Part of a small language model's weights.
Size: 8 layers, 8 heads of 32, MLP 1280 SwiGLU.
Architecture: RMSNorm before each block, rotary positions, no biases in attention or MLP, tied embeddings, capped logits.
Training: a variant of Muon for these matrices, 11399 steps.
Each number is 128 + 32 x the weight over its row's rms, rounded and kept within 0 to 255. Layers, rows and columns count from 0. The size above them is the row's rms in percent of the matrix's.

# layer 3 MLP gate, 1280x320, rms 0.0958, rows 762-775, columns 32-63
size [103 112 100 101 100 104 103 107 100  54  75  98  97 108]
[[ 57 114 124  94 179 151 132 117 103  97 159  86 116 154 168 136  62 184 149 114 134  88 172 110 142 141 124 107 158  94 163 161]
 [ 88 105 180 108 162 142 139  70 104 127 128 165  50 150 134 129 141 128 159 124  99 135 152  88 151 208 187 114  97 124 139 116]
 [111  84  79 141 146 145  74 132  62 128  94 151  73 158  95 170 144 131 135 116  47 191  78  96 145 121  75 154 112 131 115  76]
 [113 104  67 101 144 148 173 119  83 181 184 162 152  71 172 178 118  84 156 145 170  89  74 149 132 103 137 104 123 161 179 119]
 [166 121 104 115 113 126 150 113 122  84 107 160 114 109  79 136 103 123 134 123  76 143 109 144 120  96 134 138 146 118 156 156]
 [ 85 170 158 132 154 201  93 162 124 116 162 140 146 127 166 129 144 117 110 165 124  31 150  92 120 143 207 134 134  74 213 228]
 [ 67 120 104  90 184 160 138 117 128 119  73  77  83 153  98 180 108 131 111 143 142  84 171 120 103 101 176 120 135 102 191  77]
 [124 130 153  81 183 158 110 145  87 184 144 102  82 127 139 165 122 137 173 133 128 196 145  75 184 143 163 122 140  69 115 128]
 [177 117 146 126  99 150  61  43 131 115 121  93 173 150 177 164 123 134 115  93 149 100 150  96 124 161 101 133 136 108  86  71]
 [132 151 101 136 117 191  73 152 117 123 142 140 178 112 100 160 135 125 154 130 172 171 180 172 205 148 203 113 111 151 120 135]
 [ 86 119 139 124 160 201 105 184 104 156 156  65 142 131  98  70 136 138 133 171 159 148 127 133 156  84  89  58 118  79  89 116]
 [133 173 131 164 160 129  53 154 111 125 117 171 114 140 143  91 149 182 157 123 107 117 122  91 151 106 145  94  64 143 116 105]
 [124 142 113 128  97 102 104 140 107 158 120 130 154 153 123  70  91 127 165 153  94 160 189 127 140 118 139 158  45 127  67 150]
 [141 125 141 120 133 124 117 179 158 194 155 117  54 152 119 126  85 129 145 157 156 126 156 107  56 130 154 138  87 145 114 163]]
# layer 3 MLP up, 1280x320, rms 0.1, rows 762-774, columns 32-63
size [101 104  99 105  94 106 101 105 100  56  85 101  93]
[[154 118  48 104 162 187 215 182 131 121 132 110  81 143 144 123 114 120 121 120 151  77 122 140 155 137  95 120 108 139 180 154]
 [ 98  82  80 157 135  78 211 121   7 110 149 187 128 122 121  97 156 106  85 114 118  94 122 175  82  62 146 178 171 121 168 143]
 [ 97 113 188 114  95 192 122  98 144 113 111 155  97 105 138 136 104 155 132 189 138 163 112 139 201 145  93 135 145 153 157 132]
 [178 197 155 112 119 121 139 121 105 130  85 191 135 161 106 105  91 101 126 135  86  86 129 107 124 109 121 119  95 154 167  92]
 [178 123 157 118 152 139  69 165  70 187 121 109  59 158 164 132 158 116 114 113 126 173 121 136 151 133 138 141 146 107 123 168]
 [132 174 103 116 103 119 128 142 129 113 108  88  79 131 125 100  80 140 170 163 133 142 152 103  87 134  60 107 135 147 149 135]
 [201 134  69 150 124  80 135 145 181 152 126 130 133 120  79 113 143  92 123 120 152 141 130  93 132 102 163 174 156 104 115 129]
 [159 163  95 120  76 125 126 135 118 157 140  65 104 104 141  89 157 140 137  98 140 185 112 127 115 142 141  99 112 126 115  61]
 [154 135 167 130 208 137  86 119 105 126 121 130  97 113 127 138  99 148 117  86 107  84 123 117  94 137 114  87 113 154  96 142]
 [159 129 150 145 227  78  98  87  78 133 102  49 122 101 150 141 143 141 151 151 113  83 111 188  33 144  80 124 176 119 135  91]
 [128 128 142 158  95 105 130  82 141  97 111 155 173 124  79 113  57 114 125  68 116  94 132 145  97 136 104 168 144 156 185 139]
 [120  85  73 123 121  77 105 175 104 173 109 118 111 121 184  65 152 163  85 125 119 115 118  99  75  77  94 179 154 147 195 105]
 [164 135  80 118 124 114 120 154  80 100 149  73 198 130 112  63 158 135 146 116 113 123 161  44 137 130 145 104 145 186 139 147]]
# layer 3 MLP down (transposed), 1280x320, rms 0.0244, rows 762-774, columns 32-63
size [103 107  97 101  95  98  99 106 102  57  83  98  99]
[[ 89 180 126 113 168 155 134 116 143 130 128  63 140  98 171 122  86 164 120 103 153 157 191 121  99 127 189 125 110 151  61 126]
 [141  82 107 203 142 163 124 138 173 137 151 162 132 123  95 137 130  62  65  92 122 128 119 146 128  94 177 133  91 155 141 121]
 [130 113 187 128 155 129 154 136 144 132 156 120 170 127 124 103 150 132 116 117 144 123 201 198 130  97 126 113 168 115 163 110]
 [144  89  94  76 176 148 154 150 101 200 111  84  69  84 128 104  97 146 108 148 120 179 143 119 181 135 105 127  78 138 168 119]
 [ 80 140 156 115  99 134  71  87 164  98 174 155 158 156 120 162 118 157 172 129 106 163 127 182 175 132  96 143 116 124 102 162]
 [182  85 167 102 102 118 125 108  75 139 121  77 123 107 101 139 167  86 164 100 126 127 132 205 148  92 144 127 135 132 132 107]
 [151 105 170  92 120 142 117 134  45 149 166  94 136 131 125 122 109 146 115 163 117 163 104 106 112 124 130 114 144 146 116 158]
 [ 91 104 123  83 141 127 191 171 121 151 157 127 122 138 159 137 131 147  94 116 165  92 131  35 135 105 121 167 119 105  90 200]
 [ 82  83 173 160 130 137  98 127 161 108  90 128 141  95 169 134 142 120 152  90 108 124 120 118 188   9 123  87 110 143 151 103]
 [119 125 157 107  82  89 133  64 109 101 109 147 145  98 139 100 132 127 141 170 206 136 138 134 153 132 102 129 102  88  76  88]
 [ 98  98 181 110  76 132 116  94  85 150 125  94 206 111 157 157 121  57  77 125 179 160  96 160 121 135 151 108 127 124 137 151]
 [118 153 173 144 109 140 126  91 117 118  98  87 173 148 125 123 130 120 153 101  94 155 102 169 118  90 120 134 105  76 122 175]
 [ 92  89 115 123 106 154 130 139 119 113 144 121 100 120 132 127 126 132 138 147 149 112 151 142 155 120  71 153 109 194 140 136]]